config = dict(
    n_layer=9,
    activation='relu',
    final_lr_fraction=0.0,
    train_tokens=772500000,
)
Each number is 128 + 24 x the weight over its row's rms, rounded and kept within 0 to 255. Layers, rows and columns count from 0. Numbers have three digits each. The size before them is the row's rms in percent of the matrix's.

# layer 5 MLP up, 2048x512, rms 0.0333, rows 1806-1914, columns 256-383
099:115101149096131094138122084102148129124135129140104117105111120113141130141104112136087164135166158123132087125155138115190133154144091159111102144117123139120160153126118158097124084147171124134106157136095148155114076155167142096135110093153128137115128135108106134152134166090129156095106158123147136143091102128161165109159123140103156139141101132135152137140129122151141152105163
111:134104135120159152144116129152126130129127156127170104145172134125157072119077124132117117106134114162094121129111118118136155127162125121136143168109090080123093156116111132109114094163148114125138127142085128146095146162104085117109111155126174161109152107117135077154100123116168098161134100159068124098154121144098116048112085152098115152095138159115109096122127124142156103128152
096:090124135145103097089108174118143176105151138138097114114148152150182129118117153142092108142113142127123101151096126116148127146130148096112142075097112096134134129097128103125125119124151186149139116119117091131127148085116104098146101125149134151137188113152107149124139098152157120116171118116125129133137104126191152121113143143099121096106102162145111108123123113147168096128079
106:117143134065141150139182104128148091102130130209144124136104129164106108111103141097135136141132153123160139141114074126122117121141128103117121163154147114113130143131146139133131136128158106111147128162138119111116121072137123126129100133108119101133165159121124146143127127081136161145135096110147116110137132119166131110147107093126141146121112160081136119114134143088128134141101
107:138108117157117117120133061170147120120095116124090104156116137080094142158127133114109147136156105152142117140122086087152146116133136154084119062113084150154092135105129109092144116161126114155123141131108148175201126128155115145140133132122122159146150117170139114092142159138113106133134143143146157149107135084104153110100108117107161137152128127083139128167141125173147142133137
098:082079105153132140110137107132152078156114137080154153126146113116193134123134071117102136080179106132121108103111076122123108134131093147122092129141144112058106144141116135128127143134086111142065146109184092138113111118125156122157095127148102093118151117070142114163126085099112121110139149135134114131152130167153140131112115148145152113121109125173133118164124121127132142147114
112:116148171123125123096158134103154151134099124130112160178129146127128115115147124138146149149136123124116120154133173126156090158119150126149167112101104100136092139139148122136133132137095146097144092147165118112116088100119094105102130167121126130131128134140151092101148142135167093141085110162101150156129191161105131106134139095158136155124125142103136081122128113080075132126121
098:178108175151075088118154142166112089116108113134174094115089143107142116110141099122113131140115140139092116108114157137146149134114109136135118112104134097128156123128134134117161117129147113132098133130136103099104118165121118094116154149126093089123164125129104152112083146155138167158138148176122146201135097092111112156142095125156137124166173133136163134168102161151103168106104
092:077111076100102075119152113134125109147142114139132153120089133136161085131105118148136155081111133170080142111143133128141166112153136136175138173124123148143087132138158189108112127110128153120099134118171101181123145143147121096097150100149117148117129127151099117127109163101134117166137170157083081137145106107098133155127110129147152105130089148104102123108131122151154132086115
102:116180148137107143102163127163116096118162135134077145132161172128116142126115098121143123151116105109153130129126134112137128104137170153101173138154115156101116186123190148104146173093112104062125116082118124163109151145164175123157138128139152144106086073128116117110108094154151131128090105124105144170115147158138114144158116087146099107123159139123142128131133145133125146091181
104:134116119085112103104156083121130114129166118120119117160111120128139188144093103134121126160109188113153083146116111119162113136152140116109112126117143140127123120119145142102102094122128175122104138129094109171169159132133105152110163158191094102116170114114111138152116133140116123145120145077110158106135103088124150138130102163117133152128135131141110173130139113114140142149119
093:165117128128115093112124138109116143147127138144127122073149154093096116086136113124160145140155144131126128168113166120109096119094151146109136104088100130150145139107121188159101130094118181113110113120172086138135103123107160109122117081177112156146163140096101082143125161142122144129080136142148087138137145140129161116123094119140066130103161131147150085159130132118142172109139
089:136092111117135167139102136103142149140146123092107099135169122120078125127130082138140116147140118129096162153129150076124122156167143101136123131150180077094123111160119125084128141098146145144126140161170118153162156108165126172163091137107119130107145143102140169142140143122096143141154136136127143135179141140090170133084138121116154143120168138116111093121133107136132124102094
100:109134145150146146086098142140148089097169155193156126126099118155100160132148139118119137132126135135092164057138128123093060146148141117125075116142128145103148118155112127096140108090120149118146090150127104098139176103090086144125107147106100139141129148149118135093136142151134079146097158197123146139162112121079149129121100146097130130105123152091098139089127136127118108117169
108:143146104088165155077129121129148179161140124087148150156151130118147076126147144097089119135094165098088114159103125127145118117136165156156127116094117126108125127089146079085102156144129156140121155117156094171099128139132119121125123136087143108139104126167114119153122089130151113191106129155099110116112101129140119159123155136156120144132100126124116169100137114131083139118135
095:104097170146055119095173144140131134161149100113165139079089102105127117113117129145165099129163129147124121116093098069141096124145154137143151164106099090128137116166113131139109106145132137112109120110095106166128122175151183133135122161092147116165122155148136111142138142162130102166115145108176083147171124131126087121111141120133124084140123142121150114128131141142135173113123
098:127105140100112128138121137113166167106150128111174124128113162137190121150092102171144145137110120137150119094156178139093157081138144158085173081121122140100177136102138121177142145114129178102146103176121163138145113117160143114108108079073116149078128102133140132119134084127141147106112143104163107123118128110151155116142151126117113147130118129121137128121087129133148116123124
103:109142106141094153114146141100093153135141119125099146110173153096144110102176136116139126131151090150140127156087147167149107149105111152131159075128159154127127149148087095154152103117160120139100122108104119124081110124140128107157142144131157104120118113148107107127156116090177122141110145106144158138116145143155144120150154154167115120096085126176129103119152166140141095145189
102:154164149171137119147122141129152111101149121116135111082116148113120120129104148132117129095130136124125152132145100133125127130157114135152161155112091167133191151147120141130104114114176137118146167134144149094148109094113109156142123125161121138125152110109131153135090099090109129148111126147110093101116115154122108133086143145134132152160110131133126111165120107123108137099136
105:131102122135126111134128120121102175171134142101107158162120138106137155113096096154144152176145129109174142145103128090136069125119145110124132102120121073098130144091122137145140104164127126126111143102174107065146108136177132116177170099107112096142133080086123116134126141092148095101151154104120112151148155145121137150104111091159142133116164157121131140105159119088138112159133
103:136164111107130117072149106099161087118120116169110139113102090152139128116127143072117152183173114174202151133115118112135107106135130120084109123147160141073140126156169150098157113121167107135160154143165122104118158144088155121138162101124092103146142128120157108090123119120096102133139141136156124122129145139134113126113082118119162148100107110146093208145111122096110139108154
097:142112162099104121163141099106129182108135132099129129128104098118123131144077083128134120112120139124103155141109125196101107104114123076094146099126116114177140124095147089164120118126159096145143105121152106137125152095164173126144164157114140120154092136139144154144176137127154107114107122074139148134149127099136158126148156127133112138137107143147132137123104118104161117119099
092:122115131130119173147106113147123094152136109145127141104124138102138137133088110167113159120144167133134138152122165117120105122137153147133131119131122127084115125087099153138103116101159085151182115094144112172157157096135157175121135131151091137122130119097090131139144136128123176119091139157138129130142108105170168104126113136125125075105118113090091109136102116149152118163135
105:153153178103089100132142124128147141106134153136132105115157138125082152149130095098108143107120128147129144158140109088082141150126109061128129124097121091138137123149130089122148120103193132088120157128135138126105104131131091122121171143111131099122124132120091103154107124126126116148192097084111131133069118139142157124113114107118097170120151138131178078153149137143134112127157
092:157162131120140117119130133145115119116132092118091125116133098137112172160099110157169117110097100092117092119157132136135131094133148107167134107088126172157132200130157105106116145080150136115130129166124142129184136158153136126133148121126107140109125176111090164104112155106134155139122111166170099133096128148151156082174084134109125142138105131097150166125152091171130152135089
097:122140140134107151109127126140121144090153121115134133124120110132133073135102133097108098143116141132137136136136141135072113100123133116125145147159116166114102129115111124150123128140116126134088143181096102149105147145102136105124089085147133126089140105124099112156126155121121130161117120138146193118115155088172156126171126097149167080112127125120109096095113168141125136112102
099:133148140132128132096155133135130116139157105137090133123070126150105167143123152105113201128154141136131150078137106118154121080146155150117113103121109115126149135108137136146185114093145141074138170123098096142122125143120115113091136123139117121122105126115121178141137097111114115125130113123163100132109093142106112143061105143089113143124085134137137139109117115158112159140128
106:094154168139113139118111121148099100175142107133107184146115086112128169105117162072088166115141111132123127155122105129163150142121087126159098102108135165163129175179086114088123110128089120124125142123110115131107185157109105134111126079093094122137142140122143106108116123114103116117145124120112106091157129119172138129138086182129119122116074145133145127149132115127081165132142
108:107123114162116119072128089127119083138117131151141127133135151129119147094128152114155128125100109120097156102137149113119110095144161139126121145088135132136124141136113113134118101112115122150092139143106120107114133072084128130145155186115139106122139107145159138177134156094129155126082135172137067137141097155119153115107169118143156103150158133131115097099122128107172144137160
106:148141126160102134110090127141145109132141150147079114134119108120076091148163161123164135139119139146149134170136120170097147095095152155136108168111109127145139175149119172102173131121100151112163129138119129211155132166115154103128131105086108108130141127112132101109131139133112167112129126071150105118113116145132143176131163144141106136114211131129143136159107111164151138100140
091:112132112179111175113126153105127143096151134137140102183121136098091122127087136121138133103095149101113125132127113082128156167126150156153098168142095153122157162153174103140161128109148122132176124127145134133136151130120099122141110104114143098129169151115137128098138164098089127180103104149096146115086108148126122142149143102169133132121150125156140091136126132094104116104179
087:141140126112123117127107109071079149109148115139115112068111113138114143137130093112129103134117141145154147137157095152133093158108110159116113164136121124116115113130114116133167105099130130191145127154163115130141135156082109112116107142123146221118127147106131099121113112125145140140115089108146133100124101148134073124134124141122108144129123156107114143159123136114153111127157
100:147148113166132123099153090118141134140128119099154123115134114097107118133119146081111092129090161160183116141181169123112105119150106182109122098107190125141108138141157139157162153107144170141115086151109100085125129157142107084131115163124111125121104099093111124136131121139117151139131165104137139181139127153134063147132154140151164163144140152117176105085128120130107076102115
102:147099152147115117127164094156136156108123132123162118169157126100095104100159086116162081159151117090157133122120057143133145108067140135144100102119146077161082138124173089143137105147138153139112156105145126072134123142106169135127132112130135133111105146143111080092145162117109122121097162124061150152128144116125083117162127098115156148137092114130123108137088152136084151133130
098:129123089071133133107147109175114104131108124127124135154173174131100099117130118149142132147108111152123096124126153120137087126059140165161149129102121173178124154175139143109168133179139133137124112153126096136157147146143123167094161088148098156143131107102123112091104120141156124118139118161121102135107105068140091129124119121129110146143140124133111145146127111135113124095107
117:176170139109122118122177113126153132172129141115129111080147087098185150129107134114134135121141098134095120130114115175158117127134127126152118117101115110134162127068126148082133099096124163150093136087135123133130135129098162104111144169183160078164149119127142130152153095134125098138112101147141145138106094125123111092155134142144143145125157114143131151147091121131080101088103
097:147103135091111169113148116121135113117142122145153156125107100115126111147104129120042193121102085124184165159106087136114117108127122173146168091136147168101109145099162109114103100099105138089126146147135166128111121123146120108154103124135132134130117137159135146137164146098152134103153137142148152146116112107060125162137107149111112053121112148165107154083085114134091143147121
109:156102143100150130128109155159132136126132108127166150119111107159134105119164118155118153144152153130088129170148127139192138126118175137102142077128099152135112170060150147109177135103120092128117158177164131133144112090127126117127094199162148133127120154122121098120103128157092110127139143131153091144145112134098136103130155135131146126120181110132079109102108111119158141109156
092:131101120154138120072123062151085146078116148132135144158114130042115128134169120147149164146144069096124159159121123146124175097148103077151076114095126126115138158173126107108133099140074144196121106121110123109176138126105151144141142108145142107107126146144127135143101120141141089110128085106125146114152143152095133108089104124127157097136155142137110087129135124112114089151099
099:118118116117120105066137110116130131153142126150103122098152144130124147110202145134110091119138145164089102077125132145105114114150112099166119122074139142131136076098135145177113093079117141112127139103151114089120138096148175158111151158066098149125104140106117100115100162121158123101137121137097144133134111173115144155152124149139126161102095137104096108091090134084065132122085
104:130074166122140121086132102090107118125154122164136114121141130111206107086143146055121102121115120144090160124121174139103134109057115139098112086139100123160100115107139129145126136138084109127073115156134112163151118148108102102133087145156092153132121128116126116082112079126156132161167116099128105100117129133117159136124139109091151099112177130136142132096093148077130132108149
097:126082140086126164144109135153147143153117128127109117104088183179131175117153113113085146124139116125132130090142141128114104072095073122128181072110119141140089139152110087120144151098147171085095065138134150091089116090154087130148140143089126125120121100123098096103128137112167103116131159129088174167145125180156118119148134093174120122135107148137154110138099118122140143136131
096:079158118121115121119108123182116092139142134115153091130129123109160152064108120148074108151141139192141145174116146173147162126172099119143097122118105141133133140138140133102148107112075113118090121124113134135129167120131097169131145126122154157062115159116117159119119088139087172123130163139112139138142113160113112123110155184158154125083124159115145105146123147111116140095097
096:138149148125145151082144155146153094104083111131116146071111157135142133125098095148098115117132150150094107136107127119137124152114163114068112202142128167136114124090129096093107090104130128131161167125109133132158134129155147150102102082111087120120163115110136114099127110084128112135121136079114136077113159095116079162150142113116105124111129160134134150178094124089094125139146
098:074097081102122124112163108108133102134101106119148149160102115144151186123132142056110122063185113126126132159140145131102119117119084142157137093106099149145099138104118158139138142132132147129114127116167134090118105094130150135144115118150132103125128122149133121135123156118128107146111127130173162117129149121075184161148086147117113131143165132182150125121149134181115091110107
086:130098114120148166134159148148098104107105129107106111097121138117120106161117127111089100090183114192153152138147094121110115086156146155096119091128148127133096140113107134146140114119112147124129120141122128127143127147082102114149104107144125117156104158129165097123147139119175128101099174136101105139181120139143149158089102099120107136144134150139163159079161135112113117097122
096:099101133106145089104113128137124089148102118110140108123160119142140173126132126097167091088122118156132159162111130129141099153094129128113168086101122153132144117152128100129094155164132142094106103131142125100174146148090118146105117139127132120130146129110149175118122149107092126178170118126105127158128111130130142126055130120104122144129083152072140112143107071105117099165146
097:095129114135126170140088125130122117072134081124124124092159135124124118138161103127101159113118106130104139165142181132107098141106102123145134139128112117114165154088117108143183176172146127113123100185090181181127125111114148146143100129137139156089169129127119113135105141130121118126108087150124116129139106118152115163060117099140143126144086148117135141171105138140153144149107
094:089122148096096101117131145127121127139124110144092114078107114139154149159121145094136139140074138132160101112116143118175170105127115137136117120158127110138118124098112124121124160136123116112157132127108150126114141158150127087168092150132122130140142141123157112138139120168102079110132164126101150128070144143129064165128132113105114168124138142125116123173118146135086169138095
090:105112116143150112143108111121133102128143159100156160115132114155149126123121122146164114103081122150124147159114159145124104105124117157132117127147114168086103142117128153113107127136129092162095148116126113118083088109162119099127145114188164152122109112136094136171116132176126106118159121143098105134149151141137170120089082150117088119119122153155134088151154123122154093105102
097:101139107136143139099076144141094098127150147120083130167100100149127117143105104085166162161173144134124112150134112112146134091112124125115116114138147106132151082134156129155157124120115130082119107142096130159131097141123152160145178127112110116093121107125133083115129112153138163140077056121117109152081122131166173143139136148108104127125148140124054094221140123144130090122103
095:118158124143163081073117123092165125114145087077179116134097154139177156155092116103117084087135149157138134107122115149138149152132104154152146155137145115116118108145133137149084139118171130115120125149184126160140132170128122130128121124125152161094154120112107114116102120139158155098133099120119114172154155165149101122104092145138136126139129117089137104121169148100134074114080
093:142127139144143142143130108112141122170135113103120106134151110092107138145086103171129112103156091140080112160110123094108130121124112120125168158113153149099085089145153134103132084144098166132117093136115115133130168172111108116160118131149087139133148130090143139117107189139153132135136124143149137157152145140161154175139172091078098130130101149079162122115109124120121142093117
101:124164160122138098129098084183138092165120086139108109110113154121161163124157125140094116166117134117135130138124119131116130135106153152130133105101159162140106098096109161110093144118130110166149128127154166131098097123111132097123149127133101167090149086162129094125137141109111102115130181120114143095131118100066109121175132130122152131146149142076102126103091120106140087135115
095:157140143085111141113125161120115158126123145104105144150168101153114132149111156161120094162174158086083110103131139160131090111118126185169114114130160115124136145114157125104127130125117118125108161111146115126113127121148102136151130126137109136123117137122147104076134138130128106153121141101133101150146126146132102107154164143121099129095162144136128128118138108098151118101140
099:072128162126111141114114154130142101125207099126097162115126153094141112100089097128108171155151108081119112125134147125162137111103149102116138107167119137131166120142134111123137160143142113097116118078107118149157105093151114140134142162167138165089148133100159112096131162111129105105121134133116095128152176150122125091085151133119122104081078126133146152097144114164125135085153
092:135133129120139161150121118134142107094113129136085146102102154104153104113153124060129196149084124119166147119108125129152112146128128133136098100125120087110146120157137131121101164141136121122153118150112116159134124143110091116115140131137175160140108130105087130100122108137078077165116138145096149113108085101128124100164142099123167154108132144124182149125127131164135117105134
098:139089159106130155140128174127145151145130132168125140086112182142119166097150103148118180134163098111148114132146177102149153125123148127147125128131147098094092093112114133081158097141124104147095129129156124147141112105140147129112177142131113092117119124117146123119150072085109099104114108102108120106107102133109138128098139137131157116110122134144132143115101126130152121104137
094:135140129099146104158143102134102116154113138126153194157083122115123129110155111097129160165133151122141197154127116133134158141114128135184122083131135153138098136130106143162106105169125092173125146102090147136137106120118099112130147139116156140154146103097136109142149094139099115137104154147106160116131122108174125121129164129093136120104168163127107109139147137149114139117152
099:139177114128140144140140120113106118133145131160106190172128141142129152099127119152112136144157097166108135157139152096139111093110109154110155126105202111114104147074094108136117143097139129131105136095141138112097167139160138133093085118136116106156144120141086152153135117132107139124135132151087115112142113116102101073150130136118144078144151141128120149134111131157148125102099
089:148176110108129102125136186159169133165180170124155122208081116094183093137127109100130167188161157116127102101099108107087139156162145103099151108128149154071162128139123129122138150155116131120090152104119115067074116131109140104094124133119115102125142102153136142127136132102104116121170131085137123129136138129146122171197136147096116097107107138110123114156103100158113129115115
104:168154111155138120132166178149113152143067136124136144109136150131141105110099183134128153150170171081156143117126143099157130147117128092135138130090145112090161126109098145133122103133150157103132133165100124109115128099118139128128165129101135124110128144159071141117147117113125145105136147118135123130118132114113120133112121093137122136123156133101113144096087112138144162099145
108:100104132155139126131126105120105160125146126136092124143124122086160143115117132121120124140081128113134095165137179119148128116119142122144057154159096191110097099154120114133133113161130116139127123133112181124154142130102119141104099113096104125144141129125124103084085104126139111112108148107129114184140100144086157145151121101112083141118147133130136139155137145126151101100152
107:127183150118109151141137187106163076109109082102150123096164125134127140104158103107153117110154147136145117143126115122125120118079091128145148126159066119164124148139126087104121138133100102124117140133129105134101146163124078152099130127146127161102161124136107170117087111116151156121162080119130117114157164160100124120099101132127136108098133156191135110085147146113134159096143
085:149126082121120135150157145123151154152111110131114083107095153128115113123150125093159127114119154127081122173134079148131156118108127101145125103121131160137122111131084132132157123102116161186113131116144136115096127113152125147113113136136173126135134152144128122104143123126104167151131128130149148094109126086110130173158124127128146110080179114141103178108132130096103140129103
098:112124183134166097152134108105099143131132136156134125134132121155145121138128115128120126125124114162081095106150116152163081102156168137092133110132156167108154185142145130131114116118078127112105136140148129132142121155140115158150146118104097122154145129144147139139115154101144127070114117110136143156164128131160140077081127159154105110148118141116121138088145092120108124104107
094:130114138124126129146148094128140140087127071108107144101135112151111113102149138112098134137121115119167141164135116116138070111115156121163138112148175135149092135070080111109101102142160122146079127141127108097112121132118107069157143148120106133153145110124109101112133134131100130133110086124138127173147142158111142138166110146077139143101141100137143142124108135075124103101115
094:129164150145115127086117102147129181111155109115117115149135126111112118150123146132105124155125148150158115107163108137123106153175165144152128108125108145115164145174161135128092154118151110104145130118151086122145098123102149110073053119130101173116149130108103116127144119158154130092116105162159127114151096127131166082181111140110133155144133162102133153139129132152138123123119
106:127120191131139130126158149156132098152116133136145094122087162122121126181078128063139139090140116122128153130144170142157128127117098113117102133134127205141106111137160093139107110097147103125149174180102120143121119154130158164139129119174127087128140140163103146118105168148108138162157142146110105082149128131143113129103147121123114126188117154138138101134149122106180131148159
107:141146149127124113122093101168110110083136137083182081073102122162105122096162081130126101145115133135110133168114130120095106101115173113126162117121141126161108145120153129114149165107108119115092149102137155151089127110144116127125114113111087157084116125114142112097180115110124152115096134116133130128089187142095144118135131111143169215124140155129114152142096136136133109127140
098:130155125119145137123156153162108114111169150191131136132140104130153114127135105079116147139088141122147155092106172109118133087103120078154115135113109097130107160113163129140135113143096076145152150124140146124137122182131176108112109137151105165151139095144130149135142133153169136111150134146134120148148059120107130114143118150147115101117117140148132095147172116131129157081104
100:122151149142117127180143118169127144120117163065193118098156105176141144129112146185132153105148147147188116113104110114096097147090156121115186125092101120092134111121121130130117086135172122129137098155116142101153129129112158118152088175051132124134133127158119124105134188129103126141168130154130114124124161117126127131138129170080139132120098106094103128139134123108142099112143
109:176119108123154111100124160202154147109148114142178111124093154181151125145126096132102123141127122153091125139143105097152102091124114093101095144163110127157139091126119173119138138134102120126129116131090135106101142109134146131127135163145116151149107110101115134127182090100148101162163132159143120147177136113128122164126138149120117134123162128105099129158095134095088151104177
083:086171129106171106147117150150118105158113161110141153121110146163098108148128077189173162096134121108129129163127111126125108117152169145116135148144147152130093135139162152160143119098147136102117136105176143135099147119115138132147118122162107121091161130137109119100136124104077139151134128106135100141094121135148105107166146142089134117101133123156189132166149129112095158113183
101:131136108121142091114154158144126086137155119155101164082135146143121115083119137131148089121155136118103153142113112124104128113124110145153142117147092106104099185113155109096160160104172119141110100135113109134159113114099157140121109119125130122168124110142091077173137123086115142107150141182135109172118139104158119168183098151113165161139114151129117157114147156088150134149118
106:169116106133083113088116145135093137183153108157108108128101124114127095137127123139140072201143172143086180144134060103092173097111116093111117133145146089078107142101158150127151117106133150102159144167104075133148160104160139147125089116118130120159116135145118082121155111120150092140130116111085133136086160157095130121141149100113068164134159121130115109102087115070116146140153
092:121096167154115126162137128094088102103134121127107131165086153129121133057152143143146129131142092123117107161143150136165134088152129157102142099124126159138081116132134133125135115092133150122131143145123172115126130141110168145112113104065166123168115090124110103113121148116166080132113095146156087148159065137099174139161146079164116139145154142105183129137112148128126105115127
092:157153138125113115099092147128127153143129085143176076095182132149089172183118124158139092107096111123119160128141124125122137121116137141075144137156158107120120119125130122167147100114101091080124098120147126128132081110139123150084131137137085161123099142085118089113115106084172132176160095173172121119069109166186125147137126130134073130127083156115139156124096131127124129113142
101:200142140121126100116164144138136164188106146078142130136143153102118123116110145134150161106093099139110104126189112138133117113135109120120121125091147119174101119086112141131121112101096134113143130132157124123155158139116139111136113146120130154102144158134134140148117134075118145140133145128149124139135134133118095122098072102085202155092119101147141125132119135123107129133131
106:106128159143124171135158134155112160125101138127146159140117132101151111130132114155125140120131114094140122139158143140150140066127120124170171127149148106165130133078120120124114128136080143140141145120187131123135111108142126089147102182145107092120138123121128134133133092104147073128166131149119109152164096152116129131134127156159158065087069149107146118126122089132122072104089
111:121143118131132077116111093137132121120127135122163166135116128141129134126159185149096121162184137136112120101076120098076124124161133159141139103089095166093147109167119158136158160111121138155085129093156148135169159112086145124129161102136118100150138104136105093122116141135137068058194120126140181120149120142136131119130140122141144165138140152118136099134129164143166128108126
100:128141087109144155109154135084133120113123124140108172126152132090135131139132069114137124126115120180126156136185102152097131115121151131134104123107087121134119107150110124075150127130129126148129117168124125102114137130138127116134112148111128102107148218153105134109156114133145104150135142105139171085183128180130115145168145075165146180128146112125133144134137108130148152092094
102:123150068113104143116148128138119172155121125101115100117098154138096130108129118106087166133105134120111127106161163065095099116170136170118163111110163140147135122151124096173138178086153125115127116098100107132133127122152151120146143124103117103138136146124091130132173059105116149153124136129167134172164130151077157118158133151155096134112142135156112088204148102174117108160091
093:130125129116143173119159113161146160106104127144179102130081169165146122134116079156141091138159114140139159120068134115090146150103115121082129130122140109102124112185091145131104152154116120111140165132064111118109126157132147136125116073119142146134169139139151157127082086120141108103141118110113092101171119123135102116129120121114128128119125141118127082119098128154138139110090
099:140178102134126163159113156079151112100167102111102139139088162105145140087138148102081100098155123164156117089105117127140124104135129118111123147141129131113174107177132130149124112127129117098132115066143082120126141090125090139152116116093103094153112129113161187176121143094149135133103075153160164146132113121098059157130124176109156095104126163135109133149114139143142118133103
098:127120158113077126154137130091132117149132139103084168112090174116154112176121080143110121122140143146151102122146129080173117098170095151125130111115168144124167114131123190103102113152152088113104138113114143101100137114154138136152132149173101120133132145137159092143122115090131133134083170098064104074113204116106090097115091078134113108110103147156134155108144149066121111127136
098:144149120108125142155177106131125154161078125145160114143114143146159152115161121127073114158139183098158123139141076094100160167132101125146125127119179103148156132114112117126158113140134169107094113151113138122091103142131116117113151137145115136105143178109137121171087146133143134176104123146177111141126150149144091116105162084124127132128157125106139138140140081082142115111150
100:074116133133121143116173124112171119103115138114124128103173108078117144180132104149093113102137108116140130120114107108149073148127131121132122116131135111119178099104109120113108122076141130142117164106133172151121171126130119134077142118105108079128105152083165088104149133112163094140134084139136101153126156133111121136158154129143127083117109169157149183086133111103070098154123
109:103143119137142125103158123118134123117142132124118120158099146136150130082130133138173088114091140168119115147111155158112142145133126129179126144128114173112126125116123130144141087123103131103088110106133169118115149069145114156113138143142098124192146153116117110142115144112156119125108131124134104118121131146111154163122167131147103135086107096135121158126127138199127140141118
099:092103177153142147099121139156137125125111115132135068123177097164108133134120118171139120138142122165131115119103096112141120099126096129125124156125138111115162123136110120127143120157130117136123111108074101143083134114135114173121099104106183140134128105145129108128108104101103103115127136094171125118137131171123116125143108135140192143115106128130176144139127122148113119126106
096:089141197150168122080151145113180135123143121139079110104135158141130095107100126146104164151151140125115149097101127080151146114095162142117129144100105158129140100098170134129124087127119132153115137165104127133064080143139139113152136088122081150142115082096124119133099117120148130112135117087115133126087149136163136152119113145143132103100143147163128136170191141151130145125118
115:131118108101145113105143154141107121112143131141119149119127125126138142089093145107094150144168128104112139135145094122151104144075134179151154123142136181128107172111082084114145137133099108122134149105112161148167128130150090182117107146134096093144108122127083176115108113147121142166124145145149119109101110143108161110117101133122163134097155156128139104135128143183085109137146
089:122125149172124127152119131176137117149132160095111141141111152167083159154092108106107107189131119117103093120088112083149129143160173110112134135141081152147162188115158127202163110158166173115114142115140106110110094139124154092121116133125137117134130091137170115152130175125143113107081173132096108121157116102121129108124104074118148132118131118109118122190134115105120094119116
101:152157141148097133094131169072109135157108111121186088145171167154136173104113151131121162109129131132128082109118180122138144104108099120150105109135120144084156134142138143103108081093124163132131145130119121124110105164114123156136082118120145111139140116077130146147087123107122141133087141131144108119148106110129071106126101165133184141182084146129118131086149129074151118104093
093:129115143166098111125098166138161143151143119161098184124108188110177134114086154132111128162124131119132145124129115111115143107127163128139135172108094118105138104112122123132093141117134165148110092126110132133148156158107121119159147130151122131137176143086114139151107120136131115147118107156094119124089073110108148143140100106111126139113139132123197112093097114142157141126132
102:078126133118138123171111124081139098151113120099112109124105153120119146103153111134153154184145118131105125139143170089191088162112137138094140102118129132168091115131154120092186093105147161107118141116148127130158138125130138149102117135162127081140106125145129134128148114116149110125135101084112152150101157126122142131080111120131140164118143152106150122145100099150115150118101
098:148107119100082136164144135181104148125125151116149168130119102135096123128129121124110159094132135149164136129115170182078122097142113077145112126117114148152123144098111125095080149143150121125134112127111177128083099148132144089100106106167063141096149106128129132154129147138118096133109118169154115169129100112138107119133121124091177164135148129127153139094128138110139174091136
113:102143141097155156122123136126144114100101139145181136163105128137135126125107078126133130153100143109131097133098100159102135114125126134156148146126142160137120093149106131140133145085133096133140151075086107114071106162127127117123116190155129094130158140127106116177135093131130118106135092121172131108152149154164110157123129098144157123156141129112105140126126133095160155109129
100:140123112114132107119124165128179115142146142133156137122118180146089139112141130121144123127139147161138132181107111116122163103097167149139150100174107107119101102129105121138122104108108093130114157140110137095083140157120156125107112129052173108110114125158136174141117127128126126106089091159173141113151122125088135124119077114144151081084084127126117106156129139124106146127106
095:188096127152119137120130127146153188110123128139100100113174117154095096127117125100121131131135140133111118142084098121123109144135128129151166117152150109128091087097118111140129107113147108149130102125115139124137134162096146126128106125135151090153132103127124130140153168088158139127096124098140080132125175117134172150131141116104132131138119169133113117151123133116096099108071
093:122147155138099134111127122132097126144137132149151090137166130115127150163140141099107094188102078172145118153112139123118081122110123102116098087125140150149109129091115165104117083150117109134100113124129143109102106097112148135145144125166109114127140126148129104119107140114143125179137137119169117150125162124181141152178115128114185094128151149083106134118111115140098144126162
101:120096131097127117088158100134126097111120107081112070120131088139071091104121120118109163113105131119176106088127168143102130130157115104131133133148122149121165141143103138090173145152131163133102138150134157115136110154116137134119111126140128095091107185156098156086102123129123108168169146089132117142148160109097085108142125141138128141085159138130121153140152131145113108137133
086:099143129149157166153158179170163134185133171107110119157152066136101126135117115157099134127077155122092083152103129109146159145104140112137124150135105121155117122147143149077143123117160187127131118124094132106102121158126130195108067113167169130139142121129130108112119101104135079139126150142113138120110151148032109141142145120166179145137080135094142139131077119135121164114110
104:101185123124111124123105118117152122152159134135134126109162132150176121161135109150106121122149093120139121102184121138101139073122155137129135110139131144153151141194161175136113122131145098161084176169104104128111147144109083132101103071139139150120158147113135134183114125123151139143146146094121146062145145118186107158111127108128102133116164133124150113127144126137142113120109
097:117119113131121136143107120128108106135099119148070106135138101178151158145101161160148137105090139119190136141086164122177165119099197158158128131132074135098127110107149128096138133098118132084143165128104114147171180148134154168106139149156165133151171127129121152075140138135072135175162162062123157127136131142119089101127116109109139166136095139136137091132147110119134149131154
094:090100131161126087103116118113107141120162133109165133128151132142150110151153131133126151100097150158100130121083134096119099153146145126109163112138118136167146158102094144149122126123141107137147115106108112105126129192142085131083137143124154097146134152143100136107158144156138109151165120091098188145133114150133109131166116130137117125109138129109154118138149126047132125130156
097:136143116128100121151142105136138101082109093131133144098149155103147127159122135115145082150130145142137162161110165108084129119104197124105119157163118102116136167205097126148099134088150108125075146129121138149120162140100130122148125144136099149111127100112103116155098130148133122144097139146087110129154100134178147100185118083128101145107113114142110111155130154133105112135104
088:121099153159088118157102111134117133136160113128123105144096100080114059122131104107118140103135119089118154125142136157096114148121134093150128139118075120123150140142151141088132184084107178109159151114131115138138126069127093173113149127130116120130165115106154141109098140137136162169138146102161150135112124141158139180118126121115147112130115120132140157083136138111108145111126
089:149124158111164131115151115148146151105149121144148152154114142116126079123136089119096144102116114147070123154147150161129139113146147133123128143108129099107106124106116113101125118065128173142099124141158165130143131092134125129129113168092121139118126135150135117148152107093094096141122166183144103140141103147147110115128147085125149117133134125125166117143113112134084102133151